config.yaml
n_kv_head: 9
head_dim: 64
d_mlp: 2880
norm: "layernorm"
attn_scale: 0.125
init_std_qkv: 0.017
lr_mult_qkv: 0.4
lr_head: 0.00402
decay_fraction: 0.589
final_lr_fraction: 0.0
batch_tokens: [32768, 65536, 98304]
dataset: "wikipedia_en"
Each number is 50 + 10 x the weight over its row's rms, rounded and kept within 0 to 99. Layers, rows and columns count from 0. The size before them is the row's rms in percent of the matrix's.

# layer 4 MLP up, 2880x576, rms 0.128, rows 372-388, columns 480-575
119:52 43 54 49 44 49 59 45 47 31 53 48 45 36 84 54 47 53 39 48 49 21 54 47 57 31 49 54 51 50 61 46 39 43 48 37 56 36 52 45 50 57 50 47 45 56 48 51 70 52 34 53 52 38 45 75 46 47 42 53 26 50 46 53 50 44 62 43 48 51 47 78 41 61 42 35 47 41 76 55 53 38 74 62 46 43 69 55 47 38 39 47 33 54 44 42
096:44 40 51 39 56 48 59 51 35 41 43 69 44 36 31 64 53 62 29 57 63 53 51 45 60 44 60 57 58 53 54 37 61 45 58 73 43 30 45 35 49 53 44 57 41 49 41 29 54 42 58 34 60 55 51 58 37 35 63 39 46 36 49 44 62 62 58 51 44 56 43 50 49 54 53 46 59 61 55 40 39 70 39 39 62 49 67 35 56 55 61 41 53 49 59 62
095:40 33 44 38 52 48 50 55 40 56 58 53 47 37 50 60 71 54 45 58 50 48 54 28 46 34 41 49 63 37 55 52 53 64 40 55 57 61 31 64 53 41 51 53 49 38 66 73 62 53 53 69 42 37 51 36 41 53 56 47 35 33 50 44 52 55 61 42 56 45 37 53 73 57 44 72 53 54 34 34 50 43 65 52 37 60 64 49 40 37 46 63 39 27 39 58
105:51 38 42 50 56 43 44 56 48 43 35 47 39 61 30 51 56 60 78 30 44 41 35 44 56 43 34 34 41 37 43 37 51 43 55 60 57 44 36 52 48 48 50 39 43 48 42 59 42 37 56 32 46 48 43 50 63 63 44 52 30 57 45 73 56 44 50 40 58 46 42 71 48 73 45 54 32 48 41 58 47 40 65 52 55 67 55 62 46 45 60 30 47 48 56 50
104:63 55 36 49 58 42 44 48 51 58 66 54 55 36 43 35 37 39 58 53 58 41 55 45 62 49 49 43 49 18 29 51 39 57 36 43 45 63 48 34 54 46 59 44 49 60 54 39 36 60 51 51 40 37 70 45 49 39 50 51 58 46 66 68 41 42 44 41 40 31 60 55 58 34 45 60 42 52 34 62 46 48 40 68 67 45 51 48 31 38 53 51 68 73 62 54
102:49 59 44 42 52 61 37 40 71 37 74 52 54 53 60 46 42 52 52 43 34 61 53 40 47 58 41 42 54 41 31 51 50 54 49 43 44 32 43 38 47 49 51 66 45 56 59 40 69 46 53 55 65 51 50 57 56 52 46 58 51 35 64 56 71 48 63 52 62 59 56 34 42 42 32 44 50 63 48 65 48 32 54 49 53 73 47 57 22 38 35 59 63 54 51 46
107:56 49 49 39 41 42 61 32 46 56 53 58 54 64 39 53 45 60 56 51 49 56 62 42 46 44 43 30 72 62 38 54 46 40 62 63 26 31 52 50 67 48 54 60 39 54 47 34 45 44 51 61 44 63 54 39 66 55 38 54 61 55 47 44 33 42 21 73 57 49 49 60 70 56 39 48 61 61 43 57 32 42 53 52 52 31 55 47 52 52 55 34 56 47 51 54
104:50 59 34 51 40 56 50 36 55 44 38 59 61 32 36 58 36 56 44 70 40 42 32 66 58 39 58 41 50 48 47 36 58 57 45 40 56 58 55 47 58 42 62 52 66 60 47 55 69 68 40 46 59 41 53 38 44 55 70 48 55 57 48 50 49 19 54 47 60 62 51 51 40 49 65 46 52 41 65 45 38 51 47 32 51 45 54 57 52 66 64 40 43 49 49 65
094:35 46 72 53 60 46 59 64 47 64 51 66 47 49 51 52 47 52 38 55 40 41 60 27 54 58 48 57 66 52 49 48 55 72 69 52 37 50 47 62 50 66 59 34 55 63 64 42 42 40 38 52 51 53 65 72 52 42 38 69 72 34 54 33 18 57 57 59 72 48 47 58 45 57 59 51 60 48 39 46 38 41 61 48 57 33 44 54 31 49 57 55 47 56 57 66
115:62 78 55 63 50 62 53 43 43 40 54 37 53 34 46 55 53 53 69 45 52 50 41 44 54 52 31 60 55 47 66 54 61 51 50 24 40 51 57 40 51 32 54 34 49 27 44 43 43 66 57 39 33 59 43 44 38 63 51 48 62 52 50 46 37 36 51 42 66 39 37 60 43 43 44 41 51 46 54 51 58 62 35 33 67 40 41 45 66 45 38 51 62 44 72 55
094:47 53 49 43 37 38 62 63 40 62 71 44 59 47 32 57 32 51 41 57 68 53 51 61 43 53 52 52 48 54 39 31 40 44 52 58 55 55 46 57 46 53 46 40 53 42 46 51 60 46 56 49 50 55 35 46 55 72 59 50 61 73 62 60 21 53 53 62 52 36 50 58 47 51 52 49 30 66 54 29 29 54 44 38 54 39 60 60 53 56 38 45 41 37 49 52
103:41 48 60 58 52 28 51 40 39 64 67 47 50 39 43 49 39 37 49 43 57 50 58 45 50 66 56 50 37 40 38 60 36 47 51 56 28 39 33 44 82 45 55 45 53 77 52 47 77 41 37 60 54 45 39 51 48 50 60 45 42 54 51 35 40 56 61 62 35 50 58 74 40 42 46 61 41 62 58 37 43 60 54 45 38 57 48 60 43 41 48 43 60 53 50 60
112:53 50 61 57 58 40 56 59 70 61 59 60 57 46 56 49 46 43 51 53 46 44 33 46 28 43 49 42 61 48 42 42 51 48 53 45 60 36 61 63 47 55 48 43 43 64 42 55 51 41 49 57 63 50 68 23 47 58 41 51 25 52 44 54 60 51 52 56 43 52 57 60 63 55 62 51 46 53 53 29 55 41 62 45 43 42 37 54 49 79 30 65 45 51 65 33
101:48 38 42 57 64 53 53 38 55 47 41 58 45 30 39 51 49 36 48 70 56 50 44 55 49 43 47 43 37 43 66 45 40 51 63 50 55 49 56 46 50 45 60 64 64 55 60 52 65 49 53 66 65 67 44 51 62 51 74 54 37 37 49 59 46 48 38 50 68 51 41 51 43 52 53 37 29 43 49 61 64 55 71 49 52 52 60 53 46 47 51 56 48 41 56 27
080:38 41 56 53 56 56 49 64 34 42 51 36 51 61 50 54 42 47 31 31 48 42 59 46 51 44 51 50 50 35 50 44 48 61 39 56 54 57 47 50 54 61 73 53 42 56 43 44 48 57 55 49 39 56 51 50 47 58 58 35 63 62 44 53 60 57 47 42 58 26 37 51 37 52 49 61 44 57 38 42 47 41 42 54 48 47 47 50 29 68 35 52 31 42 48 41
099:66 50 41 36 50 56 60 43 46 42 49 60 40 48 60 49 35 49 55 45 43 52 51 68 36 44 81 60 48 45 39 48 57 47 74 35 46 55 59 56 55 50 51 42 45 40 45 59 60 47 65 68 44 43 34 31 53 71 48 36 35 58 38 58 66 62 44 46 57 56 47 62 69 53 60 38 44 61 46 44 61 52 27 43 43 64 42 53 38 66 46 45 47 63 60 33
112:47 61 68 31 48 39 36 40 54 58 55 66 59 70 53 51 34 63 41 49 39 42 46 48 43 53 58 49 42 59 51 58 43 55 45 56 44 41 55 48 44 54 45 61 56 54 51 51 47 58 70 67 43 56 32 32 54 51 67 57 51 26 61 64 60 39 44 44 68 50 27 47 42 57 57 46 46 29 58 60 49 58 43 52 58 56 51 57 56 42 43 39 37 58 65 62
# layer 4 MLP down (transposed), 2880x576, rms 0.12, rows 372-388, columns 480-575
122:51 60 58 38 42 61 50 50 46 45 29 51 35 58 42 60 51 50 53 50 60 62 54 58 30 45 25 46 48 37 51 64 45 53 30 42 36 45 56 62 47 41 52 44 48 27 33 48 32 41 63 49 51 49 43 34 45 49 56 48 63 49 64 65 45 50 59 41 46 58 51 50 60 49 37 58 40 69 57 52 57 32 36 31 56 50 58 62 64 49 48 48 70 56 31 41
095:41 37 57 41 48 54 43 32 40 45 49 33 51 77 36 41 37 53 61 42 53 50 61 43 41 61 51 53 45 52 54 40 46 43 46 62 44 31 59 59 39 56 56 59 53 51 66 40 51 40 74 47 51 40 54 63 44 40 45 53 63 47 46 43 54 50 55 54 50 52 60 48 63 53 47 64 54 43 45 48 44 38 45 42 46 38 57 36 48 53 31 38 61 49 45 54
099:43 45 70 51 48 50 45 48 60 58 57 57 41 44 54 44 59 41 51 45 44 53 59 57 27 40 47 59 40 68 56 54 57 36 41 30 57 51 47 29 55 56 38 59 44 56 41 56 32 47 57 50 52 64 47 72 50 68 39 57 44 35 41 58 39 37 46 52 31 65 66 64 43 64 54 42 60 56 42 38 41 54 80 45 51 59 54 63 65 54 51 37 52 48 36 38
108:54 28 44 42 59 59 41 44 27 46 41 51 48 50 56 33 36 42 39 36 40 40 54 51 41 51 57 58 56 57 42 49 37 52 50 53 38 45 34 39 68 31 61 28 31 47 36 54 57 46 53 51 53 53 41 31 48 41 57 67 74 58 58 42 46 46 62 56 45 56 53 47 59 54 43 64 55 66 26 40 47 63 65 36 56 57 31 30 53 38 58 45 41 62 51 55
100:47 56 49 56 58 42 45 56 74 57 58 41 59 53 61 73 48 46 46 66 43 54 56 51 65 42 42 57 21 70 55 60 51 41 62 59 52 49 47 47 62 67 41 59 48 56 50 61 49 66 38 47 48 53 41 45 42 54 67 42 52 52 68 44 58 57 43 51 45 38 46 55 35 53 63 50 46 51 57 50 45 48 38 44 37 40 41 54 40 52 48 32 42 45 41 60
103:45 72 53 50 50 60 43 38 47 51 57 45 52 61 70 48 53 35 30 47 47 49 49 50 64 47 35 62 67 49 38 44 45 66 91 60 43 47 52 54 54 39 40 43 36 55 52 45 56 52 42 64 39 47 43 38 57 51 49 23 38 45 46 69 61 47 39 67 35 50 43 36 52 45 42 57 53 61 58 54 58 42 48 43 65 73 54 57 35 52 58 49 53 52 46 40
102:48 42 51 56 45 33 43 68 53 31 41 61 51 43 58 56 60 44 46 42 32 56 50 62 32 45 40 53 54 63 48 59 68 41 54 57 58 48 49 40 39 46 54 38 43 40 44 55 40 57 37 25 47 55 61 66 56 40 53 63 29 55 50 50 69 56 51 51 50 53 44 50 26 44 49 49 31 37 52 48 53 68 56 47 34 38 55 37 46 61 49 43 58 37 40 46
107:50 56 58 49 48 49 39 31 60 42 51 54 58 40 38 55 34 60 60 42 54 54 57 38 57 42 54 43 55 60 63 57 51 52 60 48 78 53 30 37 47 56 25 53 54 39 63 46 36 77 54 57 61 62 57 54 48 48 31 47 45 47 42 59 38 50 34 53 57 51 45 52 75 48 45 29 55 44 54 65 55 68 41 47 41 53 59 39 49 63 36 56 50 60 55 39
096:49 51 57 58 55 45 46 48 34 65 46 51 39 56 57 47 51 55 42 68 40 51 52 41 52 41 62 45 59 46 47 45 54 55 59 47 40 56 59 43 68 48 46 28 46 73 46 41 55 52 45 60 44 35 62 43 64 53 31 54 60 40 41 41 41 32 69 65 66 29 35 54 53 44 37 55 50 48 46 36 59 51 57 31 53 42 47 50 50 52 52 62 44 38 45 49
121:47 54 50 42 42 68 49 67 45 56 52 56 60 66 53 56 44 57 68 50 52 41 51 45 40 62 52 47 69 55 58 43 56 48 59 53 64 38 51 44 46 48 43 64 49 63 47 48 38 63 56 41 48 63 25 41 51 51 61 56 70 53 65 35 40 43 54 56 43 42 37 53 52 38 63 45 52 50 47 58 59 31 42 51 34 52 41 26 45 43 51 68 43 50 51 51
095:46 61 44 53 60 47 19 54 44 38 63 54 44 73 50 34 48 53 59 57 31 55 32 68 36 49 48 60 42 48 50 59 43 34 43 68 54 39 52 60 43 51 37 52 54 53 60 67 64 46 64 40 62 51 47 39 40 39 41 50 39 49 55 50 59 39 51 60 49 29 39 38 45 45 57 64 36 74 43 39 51 39 47 53 46 45 50 60 53 57 47 42 39 33 48 52
101:40 55 34 47 52 58 42 54 51 41 39 55 62 47 48 63 41 59 52 57 69 53 40 65 48 43 47 26 68 35 35 39 47 51 45 54 55 27 66 56 46 36 45 43 54 42 50 67 35 47 56 63 44 56 64 48 36 60 50 63 47 42 63 57 53 49 52 61 55 39 46 34 50 61 38 37 48 45 50 41 68 35 43 51 60 50 63 47 43 56 60 46 40 55 49 42
111:56 50 54 54 52 54 51 50 45 39 64 47 47 49 36 40 58 48 53 57 65 32 48 40 62 55 46 53 63 39 62 49 53 47 48 48 56 57 58 65 66 44 52 51 61 30 44 45 58 45 48 68 53 58 53 47 39 53 42 49 38 63 56 61 47 51 48 42 50 39 47 44 62 49 63 47 53 41 41 41 72 53 34 34 46 39 53 46 52 70 34 54 61 57 60 40
099:55 54 58 55 61 46 66 37 51 53 49 54 51 57 64 35 40 50 39 53 44 69 48 44 54 39 44 54 58 62 57 41 66 44 42 23 32 47 53 36 53 68 61 48 58 50 51 44 49 46 50 48 46 59 58 51 40 63 31 60 35 34 36 56 50 66 40 59 45 66 60 54 44 42 69 60 59 44 33 60 51 21 40 49 41 56 64 60 45 44 57 55 56 43 53 47
080:58 46 56 38 49 34 54 55 51 52 48 52 43 57 54 28 43 35 45 42 62 32 66 64 45 45 61 63 46 47 51 55 71 49 65 63 45 63 60 25 67 50 51 27 47 46 49 45 59 44 30 43 57 61 44 56 49 51 51 57 50 29 44 44 38 58 55 65 48 34 52 47 45 55 29 31 33 49 47 48 56 46 44 40 52 64 33 45 27 51 54 55 54 44 50 76
094:34 48 39 61 49 50 48 25 57 42 48 45 59 59 47 56 54 46 68 59 57 52 46 51 45 37 44 36 42 58 52 44 37 60 58 41 46 53 44 38 46 48 53 41 48 58 43 48 55 41 38 37 43 73 50 63 42 63 69 54 53 62 52 37 63 54 54 55 42 53 49 57 47 39 52 34 52 57 42 41 33 46 64 40 55 44 31 60 53 66 49 46 44 29 51 72
110:52 50 40 34 57 39 48 70 56 52 45 69 53 51 56 61 35 62 52 44 69 37 58 50 43 60 54 56 46 79 61 48 46 56 66 46 62 55 56 43 44 51 38 55 59 60 40 52 42 52 54 57 30 51 41 47 61 48 38 48 53 39 67 42 54 68 50 45 48 54 49 55 40 46 54 60 48 64 54 55 41 48 53 45 60 35 73 25 51 62 43 58 47 62 51 54